config = dict(
    vocab_size=1088,
    norm='rmsnorm',
    warmup_steps=207,
)
Each number is 500 + 50 x the weight over its row's rms, rounded and kept within 0 to 999. Layers, rows and columns count from 0. Numbers have three digits each. The size before them is the row's rms in percent of the matrix's.

# layer 5 MLP down (transposed), 320x128, rms 0.108, rows 148-284, columns 64-95
104:503538463481549487466418465487514516609452424493453515462408521551457541374443410466680419524511
097:495480584556438503489426547446513627469457444447523529563510447497522474443606561515578518451553
097:521521464479532359363441454423476420624548559528469500562471485396584382568491544467498554509475
094:502442554520495537476535521431522510563490520521492502545508496476632544495498482483463504526503
100:468572493534532398480487450544534476369505459433513407497554532429523479482487510557581495456506
101:474428476490523480477609507462494498560525562520461434456521451487445480522480419420533522431515
097:514469591532621521480506604497503590433547541478549520481540582564515602483600529523469507521428
086:562586493451504508489528511496501494496477510519444536511492507526453524391548551542488481510468
091:517521486461473518542462469528545495411427483556463460537499479502410524538577542468531540461585
098:448496492539508508572427576483514587487540528457544494498493550550542613491389387522510522474437
105:483474459445684463586479567551436579454489543479489387494556427499456471544443497497529557463494
096:518444602454487537556546555448531491503481462496516503499493457456520568449494535513489509545452
106:479553464482487480513514533520572573459511482496579466485458460462529429434472489502447461451530
103:522450475483495517446479455476537534512495548497511510517466503412460498473461485562495488521565
103:541533495522488568399512631498461509480505366481584494598461511548516542546511513526555532541544
100:492588487457554566499547554475467493453489484479506470468443607589355611442506513576549567485526
095:478502441536364449429387434492522570523461457555568507484517479485487447441497608515526544505527
101:496494613399541561420494512506470495600456499504430522415496396514538506497585503564494487461495
097:490535512429442511592442508535459536458550444493623487607414456574505479515370544565489535459573
108:557432564517466468397513656431477524502456480527406542576582531546557478543457511399516542467541
109:514532437502456497492468465565428484546431475492527498519509504568559523534500492415549471591575
093:485450506568552544480475476529451551516530524571425586481442528575455439500526421542440565398459
099:531566544472541524508468481450469443509547505357462511564599568419486545417446516455503486527439
102:502536508586470572511433499577496568484486619496410423485437442440513530360526474526581499488475
095:554567394516461554507419366606535461587468487493564540456480529536432480564452535448570468558443
107:527497519573547433620524549449486451434530483486546534537482520482491506432486534525534412466461
098:519466525478476561512599552523473530432544494586477443546417478495496551415524501585514433526500
101:437498487417492603513527463432503488515484514515518522492504528487537572496542443489434382572545
092:553470560516551509467458520475495551519545500608514558645493529476498574542455537438416585521530
101:561572512513461422521499524438545561419443465530466530479479459543544454524518459500564484536486
102:539487448517464471471472454530494431496471580470501420488446431468369485555475513464428476532504
098:593475566523515436565533492481443487449563543496467483514510474489494459479418491466497443522598
103:507517578495505566552415437516511589459506425522565490460475522472699508402492562534505493526513
095:507524432490457474547490518513589394559528529432472565500496504510467495474488567519532361497547
095:521525546509582437540556514467476507544581462476471500547544556488553453448539488561538562533536
103:519483579519522507512545554544460428519551493540495539493513383520549475484493484476500599365464
104:441413467521520569367529559466532588455477542472499521601447429588509493503492407514617514459522
096:479604566567516484511478533514455482560589491485509526474490484442484527475472490553463507478453
105:505401511547557485517592454529573464517507487488493561479503558485585599484527505489492359386594
102:602486580565568527433562464493490441434426510464536524520478423471445499534527512487448470462532
097:590489465429634554593520532518469440551466524500498506572487536489483600474436489520493476478561
097:458469427493489567492466508530542444554593511489504414437465457516487575490570485486521580486489
099:453552546484529465567448405463469449469508557417503504573497523511447515518541507547455527443515
085:504521459536469534458492442588542458510555519537448411468534542521530490554529551531493499580473
108:508511459518527495463443444470540522510569466473559576493536561500547490551432523537504581463511
104:529607481480534446428481468557507416542489509431477418508538479475498461538465509545567427415506
107:422474496437553411475538530510541491441487473571496510444604492442504488525555527541455500437508
103:511548423437618559388477572558490455490517488506489483498539489484432518525472611518475445441495
096:491530516495518518574523523544549417516449531592481501504463484483625497569581504551403506536488
100:526599461501536592513444612544470516543505542507526541635541412502464531449498527454508530546507
107:524396499539562497458603463532565570523446486470393636517538512531503438499522503449502413497454
099:618560484440425388593557590469486376505500554508534497519501400496482539442602494465572506514508
100:491485444528468536444448393532502397518423516451385529493598505332534637549508467526504587559530
104:524532579497518513502548464484436479535552443490518439518460563619637476422540473561413484494535
094:523492471468513491508523396525542521481506494468428594493534520462589523485461529577419459390590
100:481463430442494402474518518637492602480428495538597552518460553595511491605543390524474498462501
101:514412446485404462531503482596464465586484482505501482569395526529540519527468523484465394472498
103:506500517464484403575554543521494572579539526494460557585529550527517400476534464479554526493460
094:447570462518497525565459540545486521469511515374464358548545454495509607479457465445494505505535
097:575540451496442480445541421536530536662575472466453529519541499447493366526446479433505476570493
105:490541402501554452595442511567424430476407477542480555485518409514525549478488554485483443487508
098:467523512544568486439446403479546563521375493549483518524487490525552492457516408556546526487531
091:533538560515434421494504537429398561488573484510478478466598421486469538525510470470501533527525
096:423521459465433532559492537455556549445413535481468462505575556482421538550483552492505525561404
082:483514510555471495471549512502482452618527564514519585516469479492460579498440476424596475506575
106:433515620550552366528532511551513581409406443484448533557534507485580375569424498436581499434487
107:472512569538531492422452495507570458495454505409525475475446481506517521477509501475554398453502
093:469476468400487545454548525520458472507531500547444497541482540490546418387536530526575494509509
100:548497472461611513476555518461422518508492491522486493532514437517362527509552513496449485545609
098:473471468455522505568587481508533543471452534482428382503544500572521492500541499519497526465547
103:549603587490574450534477472501447467522615521479413442562462595558447461445577452528489508596584
091:538511582494533505555533451485538505455526468537510497543475480526597511461549514478439435573473
104:521524537480484586538502493481447474617463579500513514468465523565510557511524457486435550546540
100:489532606472426524411492442595461487400494550529529498562434521495524452511510474544446551496575
096:483514470416444408590454587490460495474538584511505431460582484525557523514581477454500537516512
105:544440470532550467580482502526467598427472532586465522539490470462534511561508496453518483530542
104:369454562525489611476517486533543477467487426473409468501565488573527514460613533571484596480503
104:488474541358523551559597610506466551432491550525488515433460416494482528465498470442457529522485
099:511554617533460421469559502561528452519559518520537474534514564487545543466561504490562440536421
102:431512553569491504465517551563525533440473525577464474518511567541443470569412447478613526544371
100:469541455520556469499461498521482556565512546429464504537547494494489565555530546460557438466456
102:530470555553546485536494544494497570505536430451539477522450471543515500498547581526497501416548
101:412483460514561571590532465436487426490542437505576492510523407510510488469465518539592419511460
108:473486547494469481557527438601487549503509432503495428426505562470517524547562425560440473438455
094:460536518620501561501509553546573462549456539479452510461580515486473459513458413422464461545463
096:537450477499600534458491440420465563505504533447456509493626525513541523603489396479457509607528
095:455495491454512490506462494477519501461418478583491435587438433459481483499618523539450449450552
110:501448482549584444607452587614495619449568453476480515509501555518528538486525487434477450465442
090:432512348568501539457543528517591459538426513518551546514517458387541469466386536500432543523469
096:492474540524539521512477662390502505549504448453541403528465458519492562496621473484411559486461
094:602598512470443516482449571558472519472460474529530506454531473479372455471483571428535565560501
105:486494505510535505557486474549504521564672499515506419534495525461508457481550587521471469483470
098:569463527522458407530534518391453509577434473447505485456533514488478569523463494485544441495558
107:436530467453452406523504571484523451513509550530526518479478464494403474359526498485582455383370
099:517530533556502448426526448411546524504438510537425524436526490417466453532488406554445522548589
106:474435425519524466550503513514468458471474527536529497589492456541347636489531426654514478491557
100:379407423529460479576496490490519463481508496510505459543495517447500520558508597498541476474557
110:485540599517462442580586502484547466532511498424487501484447539517505598507469493587484428552507
096:505503504544405608477493531482394397456556466524470526497534470509520459476525528544466472478528
102:529501539498579514470417553487504553442470459544525496530428470471565503479504482466568489480423
099:509429486483507412523574579474496438569478523579568497499475495502451514424515505646487467437466
109:556554412528529495569360478548399456620477515556563497518579459493483448512482538441520507580502
093:392523543505416408506502410471435435487460506506530423480480472511585460472556520545526541374574
094:459564456529555450464527523465584411580413542447475468468537413524519463506540466481483469471472
103:539496498542528567484482642546602458564478491449509451489405366538451482522452453499483521530530
101:483568576512467546502518540509442522570486462565477508537493560479446585597566418461449589518541
106:450497502469454443449509411468527486480466617564535521580537582404465492547499507431460543535449
096:505518442571518463503479517536474535474549483485511443581440515522490513489484465545520479508507
106:483545521533371538557459420534519524460476414468514557547570537472511502557500491424536522519485
109:532492475492411454457573423443503481452470460580458470484491488557538568501389547460426451589489
099:470524515458525457563479453533461579363495558623586440480504530460545503555543432503382597453465
103:493468484413500507528512572503560469575523503543482524453527450520499445522533502539542528493437
095:456388513524568543526465458427400402460488533522524475501547449528473535519492533499509553443547
100:463426498561594572486529487534564466481487507495541521464483483435475530494587542554433536477453
096:505451412470426548518461439531559450468523497464534518450473428509457415481491505478488512481433
103:477456562527524585485486520469513474446473511467568574572562504484510415557480492485482541469544
099:534460549525458560527424617537557410543463506524494545477491521511545507523466481555512523550464
097:576499379500455602461504536571474481598472485418527489566462380567473530475468583549406514538458
103:538580471541527462527425480498440520580548489505501520567483469549548492541441520384531514499498
099:532453503483461494422580493471422498407454462479453483529543471522522488504523434446422501451568
103:517478594406501426545471506486492470488554517517519447540457560553593470513552432529502491502459
097:473544512500488535453543434535526542450437377666417578470522495422523434508536489486610543532455
107:435573498565523519491389673578478351524548522543448497459491523465417473532490456502475545496555
099:502445555552475491459425418466551510457566463395434605488498475530556566485453498463406430531472
099:535485613510449508520371569469478506436470498561465505583495502540534469415585492495503531456484
101:452500457427588584475485490423528470419528526568516496521528424562460472538415492557402494590447
098:506391470470535564490433441422441596446544469496528539524421490516499570466520561522461505474473
108:472538500470537602516485527549577509499540558465471508590452476550532571534489487525475479506488
108:536498451471495512521548514503522560534415446436488460434510532468456475497563573504550487421414
090:556519423463516462510479503700623489607470537472526567462488522491503487540509483596516468474450
102:484470599457567443571558546474505592465516546514515529343483531539545578515487576470648407509507
096:486507547439419500533579520570519483506587557504507462511478555454537467469489499432483540532521
104:411453546517566536580495523456492412478560443476491573499558497435482483443482580428581483446446
100:553518477564496397575493505476450397391483493522444468565471520520527515566509512525490541448507
092:392552509486528568512462515523504557596457416537510524472415444452414510503560570549456453524607
096:474539559390472559466426410504489537552605476471488514477510362546503516481575480517472480538505
100:495503507485501520544471473474475466496522481546430491474487537530486509434507520528496529539600
# layer 5 MLP gate, 320x128, rms 0.117, rows 149-285, columns 64-95
103:555491465544367549490492506511446481532494480454490488530544452463563490532523394526460521458577
095:514491497537611537512481491504543501390532368523520488513588441560447513514441528450426537495480
100:521554563582508440520613579465491551538449516477568525517473467457432605444571475537425424517549
108:403549566533555498453464513545481482365501439513408459508569525566515456578498519496463590606443
102:406558542483553547481496501475516511469486451603477527594519490503602553495485509485583561500403
105:589508443483495443604470550572526560534471499503526541511525486513463604487569539475544495489502
104:452623503497501496533462475527480475472528536621455532514482501529441509498509482547437618451545
090:503435572493451451440581536522557504454515481438536513473464540467476609541544487592481476390545
104:454622453468553567417505542577564460495565616556493498533527539423544498531461495473638516528561
106:446544549528490483502526420504511488506455571540484449466563445511417550508526575455420572445530
100:510566472544575635541404482570487538469516538537438490486443606493411530508585546446554479371530
100:521436489596439492541532420547485428519546510575505571611506402570465495530468508488566500375479
092:465549502483532489493467516508490490464528547516400512519529536499462571506531448481497596518564
102:463559530519478567569451554526490531507454487570570526523497433481464565579551497505439587426509
095:406534470469410463569448463545515455445515514483480498447490379443492416514530524442476505515499
097:593661526500430543414462470461596524506535556438490514468542443445515641486459577500592531526464
101:533420506515581570494467612528443525403574486525417450536412569464509543503547432391446518571511
097:556490521517531486558447447628492472429527530491515526484506421500411434420566468573457496480527
096:590566520468472461560581487568458517498494427559525402400459587444469475557451452475521448516531
107:414538549454491454526444356542526540623500508484549497426457508594535585477519454529417434400499
094:563532495478487461515507544508449490486549502468438509412535547486448540512472534509421514525526
101:510508517556463532441539496506471446491466584523471453546482511425508584476522470542481569476608
103:495418528435469565500458534551461559491469501525459385454559414591460523476502433552519415508510
102:460520478536613558437421569474503491405490499439524458512593549506524499586509429524561513464492
103:468491574517571512529446562532529576533636565434476507418553563466487509578521541530434468524570
096:485498485502492590459524475535512476441452491525477502539494484598447525567565546444494486448462
101:462459611661473456485542559471531522347456499522524543569568436470526529509568497492475496531492
098:543491564480495479559568474590504511500410477393579522496625497602521487462552596552543489510500
104:532514513450560492538522543530482524446469474558568507549483482502565516545576489543568524441511
096:528608449501558547556424463532480467495566455537523507528551454497511555523628470516583516485543
097:553483495523602423563518494530466485453532513475500581463508473576474502544491523414529492512458
101:532481513500371472454605416480515382485417559524477474476489541476405518520580469591557585474561
096:405593557514453522470569530509558361490541507511472520479552481412546524534484440566597572510523
102:530601588476549439520409466417581509470601452532501432457423480539455475487566453490466458522488
103:502605635504556530474490541513489420541499560440440470484546483516485447554550483522595536489550
099:438490482517423414517536506457482533522473473433530460543445531533492476499591477462462475503397
103:555517498539473435496511472506506525491547488476573477401423503489570541516466505584513475410419
099:458585553455507587532438457493522510429529557525332513494475480519514499389522449507511436535488
107:484478408446399509561465512459508621462580496496503482460485486454474569468607529438499410503430
096:500454448477494552543503537626471480517504516522506531554460456505517541483531476523510581520530
100:506509490455519503621546507476541490420464479528530497407515491531517440499433534505449548551451
098:409595488598489439482426457505548495459514589478484475431443394541519421516496479613486505366513
099:509508454456420412454524557519540502525486463445510442515489536445571490534579380622523524473581
106:503557429447464505532488512565451463543458556493522598494424487510439534532559597515479578452657
108:580442499532464599474454592445499588517507495463504433469538547408490427473376474605455591537506
107:417531537551541513523485527542528518493536381453461494555488393480422510580531536613521493420450
098:505460520513586467495478464596506516404508431469582550423441549540549561564524520594464509509410
094:532428512542429477511451540486502556532537500507503437515521448491433445435488442565547414529507
102:533512543452472437439548496442607436495571474542467480465482463561589419532608516504520461490560
103:539435480491481501501510452532439490516446596522482609520580458579470505551442473499537476508575
095:483483508474527510561503596569561456521456495431531540401545573493597604545440508565500518508568
097:522455446474494521527457584503525506441526641515476508367491451519469540492540518479508586487554
108:559535451517435517475479515498518501444425549628554520512501543519463549417509483522510544546490
089:489472444486421492476491439556467502494463536548414467513438457559426520553488486439506457567430
100:513480528483494500568501462505486472491555514488521530477499405516472592603523490547489575497388
095:479607546490416473437532514466490530462486478521471581470460449594420570559523403578503438534466
101:586505425398480645580433527590490469524522617530603459527554473581476474457494452512503513505522
100:613500470448456570486532449504456530489501515560480467415565458560522484441519485458489519521535
093:553480553397476442504557444545507482518437539479479414561492446577555497516466417445546478477489
106:504529643472543463465548540521529528542466492550519402483493523489463452522501534563495524545492
105:531430568483488491522524475496506576488605449396497460561551543595568504556483381596512492512599
098:514524413457431486442463426486427435608476576502474564486606535467549501457448497568499452483525
098:544506475466453519520544508525380558460574540544587519416456497450510469492529468513507457381488
075:611486449551546487537528578487513404553457493459576507521444508483466523500535489545511524488563
104:487477474539526500562482468386499430575526514530483394539421533515467550495476478438483535507596
107:523478561560481492453537449554545557426600453532505471487490520552454564552584482500487485475588
092:539534526454499565515525494522446532489461534531464583403562514454546591442601512549542562565558
099:524512478519498493589557499556526423396564522503468446568548458552511567555556576458510533470596
102:491469467471415565479470567457463476513480399566563593469528564467489480538471594482444452458419
096:538483513532485447543575429511455467435490509408387560439434429483446508511454454477521519553522
093:546567523421490515568468461524460642515565519539493525464618470619590451550491488423465491532410
104:504572490396482454475469526473457533520516481577444459387571495470496534520438527498534538420469
093:476438529475522448506473539530425502429497546706575511411478496567482504473568561483489474532409
100:494635569505426548492536548507462507449534435579433515412460510496470522530507550482602486514494
112:528584471509442545548475573608556510550521542532415481498450567600440555519437518480501568465536
099:506555501454448530492475499492441545507481540588476458509400545521574524474494546448442554509514
109:471554509566486510564510461434443584397515584579522473512428460445435481469513516570447470528473
098:485576513416522532462528466601482521406476521567555491482515533539532619491511577469550485519507
101:501630481516506541484453545518503495479547573498458462482543476503537534483574486503471627512472
088:512491525595518504428553494470577536534525483549543408425484513599433487432548494523444495527424
101:502473412541515447485463556546549407482497434584552461585476507552553504508513527533475579587492
095:439513419551492479496441536560520458519491489466554532559527542587536514525575486458498471510455
088:517659476450485512557392594627498521547366433550461438503477526549414476492601472517443497450509
097:456478543514527535530387447558467515534490541501574498533467415486461490476544474689515521450471
095:519453495517537427506520532535579530533482472559562406480488475470509574506545610553503522470489
106:569556407539502509532416503595495461545461560504510514424516452539421598537499477528543539427556
106:439457546471553451487508520524474526433483418608463494553530476504489522523411445558469552633487
086:411543483486601547506522502531541493482465538414549443440466484533521535501481414566488558547639
102:453542461495514585416579475479479505454530499519450499558495449461515570561493422453469466396468
091:490506507589562414537532441448593437447541449540482493568460551469508513535491515471533502459566
100:517508494437400464559395544507513499504611438574419450525484535489429460520455457458404425502550
110:516504472490432503556402507504390497507521516564481576607491473549414516513483524563446551496548
106:536530534540520553498530505582609557492471496473479452419477490513497540594574459548489535513445
092:505464531441486486500453422460467508483592463497512522563490552474539441514391422489470517494467
102:513556482533445524475515565577493449484502470524558441472526455515424543526553463456520384541379
096:487507559478526545419568505548418500496496474438557534484447472497578482555523454466516523557625
101:417564438544422454443440454503376501469495493520561471402380526575426434515504472464457464531443
098:536518536443585507547551526482465442476481507503509506557490439593493566440554455589560514521610
097:500497609592571409464506444409569534484549463409444445498539430428404528592547490457505521518490
102:589552455448405513528454522462529514523444491573510548559447489527450511481491453472459443377526
109:514519594551498471485514471520542538481504562525472432521516495525487516438546636522436513610522
079:387495471519516589468460556561584483493544511532559473474467455522398545559529508515440573489497
095:425524493528584465417347591526487436432580544414560455520479540550480539558533502562491502459536
101:576532470439422513502460552525569432441636503493491378505481481558514494530518477580528441562440
105:490510476375457504535481514465450534488480440597575441565358589551553484537469523459504467543532
108:517488448511402569546414491487480533529604612470500484520454523484503478458533549429466481444527
097:548491532559532480550453448445420507522594492462458455489567460507434504470469513472519499467545
100:598470428462518518491541575653380566501469487520486477521449476572498483512586484456483571489569
097:422448543553519469566482467499462605480512471627512466487570476538446492599597563583427513506513
087:490487490569437451513443527471472618483490566464460508486546461461458474506605452528451517420595
100:492551575571563527624506493615555493512547438470578496522563474536470452511587482509510530498495
093:548497477557458486514496529501457487535479441595493472498480473539473561524452464441475554500598
100:459537481473457474543501518567455480568487488532499530525494535457516526454530457440453428414580
091:523611524627504522432481513596482493509523446450504536555551473572538560550512546425479483507576
100:523567492497445531489503505519565481607516500539545518547487454436431488578501484617481492473488
100:548550573527516447501578502519500496506498559584519454427527522522454504485554479537444529486443
098:509556559572355469417561521512474466457369507522477403484463532466541540489494483519568519483392
102:527417430430551450562465493552544552467477521563497442523437470511401526480459516511413543450545
102:424498503463569444458447537441497484550481489522522495479496537512417500563505484517440388508477
100:407457505563478478464453512536549582531502493493412438471570407499439448525426491484476488430451
102:619578583598544527536448483544499502550580588455502426450519479523594524446464631497478489481533
103:531454460559544434533458469555486496584567534600510524465478517473456435547536475533486500423567
097:543468527453459494411537441530489524428427523569495415507599486553526548487482491506491531529448
091:527502455438566586450542400623469517470483538468532490506392486493433519508465466467490500541491
102:524506535471581504510500480465448520496471447497480480487433518570521542461484431562584597533492
096:509425552422542488456486597466469531446559532471532449378523547499433568515577500556335424429485
086:486612522466482527541444435587526523494522563529466456540397444549450561498493485463500496538480
110:497598500459568542481415550570511483439521466442446459448479500520417435545508455621550495508550
093:481508458564458531484404584576411480491502580535523482510461559400404467520518403505485508431559
100:481535520411426541538501565518506548439416544511474500539571374461560607488641455486444553444501
092:525476456411445517475472517520450389454511494469547521448534494527540498449529493552370489570506
094:549519559530503453525496534512493525468433490494464490534521540477533512476534431549548520428378
104:499469599504380490447494425461455473531585475531466452443397551483506491534495448509439523552515
092:483428482506556563504475515502535502499487476431534510449543489452438541519542512579518472528531
092:473509547454454456448579473443460485496578522497383459523511410559448513527488468487567445592410
089:431527568515480518524488468564513471478519437457483552488481600627523556539590566575486558554514
097:508539455509539498506398551531487513502438585507568545571504503493471627430491570481491456548476
# layer 5 MLP up, 320x128, rms 0.115, rows 149-285, columns 64-95
100:468502463560520434505591569450488480469507494579510534548511582496488520437447503541519451467480
094:525469490406443544435482470512485449556510564592549499432433451481476529493419482461494475460502
096:456410478513504442516492550560481530507557602527562543358468440543426527454534453578501446552489
106:598446459505527500555439398505521484576409475535563495440475551450525426517523415443447429476555
101:465547553412434479558503498496462508453499470454431503460406576495411489517493457514427531531550
108:512554495467489479470552529483546363533515552458570477453466363497557445470625568556470496505502
121:480526475441507526498509505510486447484490493616476563506466460535462531501472516546500555477524
089:496474535514630523473463446540518478460644510447451477543498549514512422443546482475531499475482
100:509559512533454543512479566518447544503471574584551540559557521499548578518460522548492557427419
105:429486534504512431509469497511500482506468457450569477499471514521546417574499528479553427507404
099:476428506431447548561514563520574449541573484490526487537544494561432482508492444433484469654420
102:487531490442489502413453481518489515523531490556467503575548636439524584483431544471535584516562
093:477482514556408529421495441507538485495544456483382462526520486480416542502465511420585442457508
098:565553419548548502585563508532506525502522538460497489564493477572530559419518370538453474569562
097:479538497537495504446496623457481546503525575548497435398490468546505443592467498489532458556384
092:504481464543440553477398505569430483464418492518450494631445534463474485479534487479416559471453
099:479406528503554442411487438492503428508441509473429519445444520555580474483535503480446402385529
103:483421453481581541489524519480497499543516519571398496551470470517518510512516470450441456410514
106:573575500499494558492467526500405483542494578555486465452509580451397521559501447462542516491596
107:471431506484572534517450517518582507512398540471509522541545546599587507633423521543486496494465
093:379415510539562470456557514572542546463474463574564435566394526508505497465482469550530462535430
100:594570447640441504479549476562462441540512450493455530523503471456491605471492538538516524482516
101:521545471568568484450408489484546471641467454425550492419460540562547531425564493597461531516550
101:471539487548532496461509587548468537414599528473496489437528490349576473558560514575498479398488
103:568480385546419546473538456487577531555554565423479477460541478551608467491486489537537490462447
103:460464456488553496625492481433574469584625519480438543560549436574517512573509445542572485550479
093:592434489579435501423489520475606478514448425500457423560473496477519439458482363603433412412470
099:546538468485482520484545499492505456548432559489442578471564440474437554476526480490537535414499
111:541522489475542570510540483605402576515442463592538540434454462467452555504459482521517650548489
100:522497468526505505486592567518550451448538585519649526431518470503482521475518431561561557498557
096:561508522471436561456537526521526486515492490517524500518521607460454487505476512516427585469515
103:505520442543516577492462404495484475521566534586603497508529524523462447508504558489536512469550
101:451527504515437514467596467498547435506561529405492584508602552482526521559506493561538501477516
097:495521584609526487490478456410528470524558427441488509454505545510398391427537535529462440560492
099:524508474511476528501420456422560498420508432388510569384569486525432512507468601454553549578507
103:476531532427493543428545420541503469534479507578445531396523470425534446496500533429501508509508
096:470431586509448507532496485527461549481541415422487508581499380547465500531490464536432563578457
104:423479501504576558487469466455509542510476509494445545626548495496505475557458532506476503537452
103:432428438489457528528504437414514487405496456531516547462495533461488446488508485533482467505579
098:541483469514517499551384583509534400526505515560553535511557415441484555524496427447509532427460
092:483498537484436478449420460495496538464584458525473402581370517470564511565432442455485488524522
098:510497452472587446505614526507488534469539559483516529530433416412487544482568454488527475549447
093:530517508577550553483446461471526467577576586485508539467596491378467510465537485441520481532509
103:451465474484445471418477454519569426468421537548417526493486490449484491505458518500559566461485
107:501407514544542358509515536514492497417553553562528512484451551549495450519563399525475542508498
106:528492494511461497455549485547431438546399510509566492450519474476537495477496450600508497495494
098:445511509563522513560534428426497511501489502523533373471539541457577498424400486477551468418615
096:429582475545521465459458482481551459528572595555476463551494550545606523620558545532454473515438
097:402412559480496426519440456574608531497428483497526506435542573501528525520514496431424484534553
108:399456420502512457462480521577464461480478541503512562465495586564455489558513508430479459418588
098:539546541445480408622520469431533479494552491532504512611419555490536523495516473546544470534404
095:614622419444506450568553461594391486495522492455533531506477570463473553526554582495501555512509
110:463554484459567584434555427537487503597511615558497524490395550546549514529535394544516480488518
092:516505435461445552497542478506507450570455534514465399484563458397398623511509530451517463498474
098:583498465500460459476468428563416486422556509474564496519495493420429508421446447594471556547451
100:494498463487487512526507523543542490570501556472551459530535424459517404551583518521607550430546
100:455396520392490473577470507489477569450497500459482538447491517513483436506431511524523528529476
097:525491580541584505485562550456448522537524536468457498467559507446488427501503455503509440593498
096:570453437473441458452502563508425487525525439462423513530498522539515432499482484440483478393483
101:632544553610503436480571500515476509473500470504490516546456474495516433519519425492448379469454
101:492551481520557560520437524525553482529534471475533560475506526487427480481546446550436536439485
099:516474470492464478495463492527439440543542432430515536448464417464584425443565411573552496527411
092:568460569467540513460548439418472461471468505442417458535479497532529456432479456512460544551576
084:512529462476542473615498547534518479452514556465517424447429477553531471584530522491570583458583
110:447400614581513453438521455457543530435510498470509529549369415456456493462466447527529369514535
107:558494487559518481471510473525417556487500540451469469507585452333531465500431377595472519460503
094:498464527463511360475527556519491552434458411475533480566499491454530525458472475501493380425458
099:502454561557546513519535520552544482520441439571515499474466511409429515522524432465457394518486
100:500468492565478529585513463601568550532494580472595461497561434570476497488481413448475437476506
101:460533464432491509484460622493488489579419450503493515476405500447527494495497366568486518453472
089:491453515511558524511485557516495481506533592455460514486436633538617503463542591446558509475506
103:433459525531456549665494389518417600389495517461486495616427544491441451535489514445427528564546
093:516480496527480596430476548555529489513493569402411474541481554485492538524473466475491537426508
090:434465483490438442579451502541463554521398514459587455564468503517531470495391451511359495528475
115:514593449574526500554392497508457562485452484491414492483486528487487451523467567505482443574531
104:517517434513448572514519479533481558573508587506457493513476514585580573538527422558490506581566
103:504523488567474512459425467480467463433558449466461491466584445404547480575473516447430483503556
098:534518473450505565541451481507440457531519514530566573474377492483466571406433472482501543464554
100:538460469519524586566571505501483434550621560447510511475599451458529490491517532590501503569549
098:462460500512589521542370457457572511495538464491459443505481467478535482547486481533512476522511
103:511484462434571442437570464468437443526432545465508552555483498524479550482495499469487554523510
099:520536510538515487574525486579421445454423443502529474588536461494512477556614602472488573458490
101:449380557558441509495583444484434477443549604439613473424541510489493491541523557562574505439514
093:511507628638522552462498456496489477551442475496509558581503527557517510453573553558508521451494
093:494426474553462450456484580506577475480572542400522449543579500472532511540498577548528425486426
100:457488554433477582480468394464519518502532404524541533634364548511550450527531445515465481584496
103:485549488459562497527485484435487448483479479502553514428453389537494476510425567508423523529452
082:510532478477513521400425531500582496555536511463619410529457450540513538467422461557471553468494
096:570537567507585433487505530483506488493552532564485485538571584518544508541574534542551475408548
091:571454539530459497449478524383542464527488505415427470493497545475546504580571550549498513487520
098:487573494627530531505586515552550506520492555460619482456520519533487556483539482510589508533447
099:475412525585558514584489527566544442508434523478629515531417528496411392439533534521471475436526
102:433504517480554525452520460534617504369543440474423452482542461531604521426453466481511455456627
097:408545507440485523520539462455495538508496510516406416495505510491435542593557551431546582590567
104:438582493537523504452562491561448461403469494494529527557606542488484522531506519489558527487511
099:485564501539555585490434549526536542478541398479464586522532408478548595505529573488580464569542
108:436574457581517502623593433536518560495480538529525549512425493503533534495564491556466532544574
099:531481455577547510542473547453622479469510457529587471465515552597458489421572608486506433555539
103:431572468504450494527512469515615457479572424508456457516473567467510423370505519492489466564492
102:472511496533499471556513499433554384492604413501525473554499516443492410555554561507479581462580
106:534551486486512503563554536513551500473449544452485502376525513497482538526537510545493548463505
096:474483587466490408541495441514416581481366471518442457507482576475609439468506474465504529488549
099:531513481602515526501464493533582552437603615481470464444441543465490577443428446556514600530520
101:457465572489464485543476494506547546496442421533611528474472412458469509506431450529572559448429
100:491482511544475477461393541479482481528497437484434433481496425466452521497524485512495641481495
105:590518493536542489493460607508447557461608490478563503551484548482477452469447469594522545614499
092:451520609467405316429497431506460448535502447479503474509476440504508507497520489505458486481495
103:495642465466470470563544520490571397513507595571482538487396532440528561533438513439518527538521
101:411469467511561478553478518410511535477562425609483561593562464553485485571467592499516429538453
095:536545491479551571572437535561511439525517491512567411420423561563497528530475527478444431573466
104:455575518495518497401482396480553380445453493449479497516511412505542551477548497544592635540375
094:432449507483420567489526487492522443466572510542382505485450533483552537548418449517473553485503
100:529485467413462570477543476521459564501383473498461539538504547486489482467504500471453431511503
094:529444387552507549556545541518464463459568509454501525400488506538459445487424502465541449533482
105:467479559543409453487527552450513442484457506486615520539483501512474472563551453453487538572426
099:460542432531482506467491509490527395512513506448555567490538536490470540507512474603574531532447
099:421534541516561503526515474424521484491444419505523482446530503447487468474456485453550482433493
100:483557515498441557543413493463515505485467506493547435514570526585496448574507492579560555574531
099:549449558491547477453475529479523567509494463529502537515496452538468448551476424556471508550521
102:538516536522537409486538522593507572536467577549599523544498451552553566485477417523402558424438
096:448438442401561516528493511396456459538553483509558395531461524468538458498546492526457520491423
102:646510516494493575501513511473444491517477561484495531621426567514527482512510484446465479472573
100:524445512449498516443395484522508433408526482553492541563491457337542482615424518492484498536541
097:469521535506352492507455519489523550485408467508469458475533506486586462552498437555549486434512
105:484502439388539516448548459557478454510509438526436535433451643590554554577470504477555524494541
097:515555494448444600532527475526446497586595415490558513594469518579477482409523479531523584492525
117:496484510556506514510529552449507514407506511533546459467564531441536479495508520472481560489496
106:551551488444534537493610545512547497642426460564506555500457507507495454575467587526410448553530
095:442430567497603445582423544505590520526504408516537492468592476485475553450445612481478498487557
097:495480561497468519427542460482559477512458554583483550404471500490507425421494541445527415518528
098:547466452402453544544573522470453539439515574449453380514520448498619590473404592447423495550399
104:552556501472476510453549513458570542570403581575503427516525384537501584550562377494493532534519
108:542425470571435420507528537471475431522568531484427574549396515517454506484560567469448453525519
091:500499527499443527394419573441418555524525504598512470621537559497516528475530503518547520536486
098:430530464542501553526543590535560522476433427480464536446444536478550555533504447438517595502518
096:459498534475462514490536469510492499512593483431424465411468517631472560426531543436555409588532
097:457414554552500464574471503555464529513491429439529565510489546500626444487432439575469489514482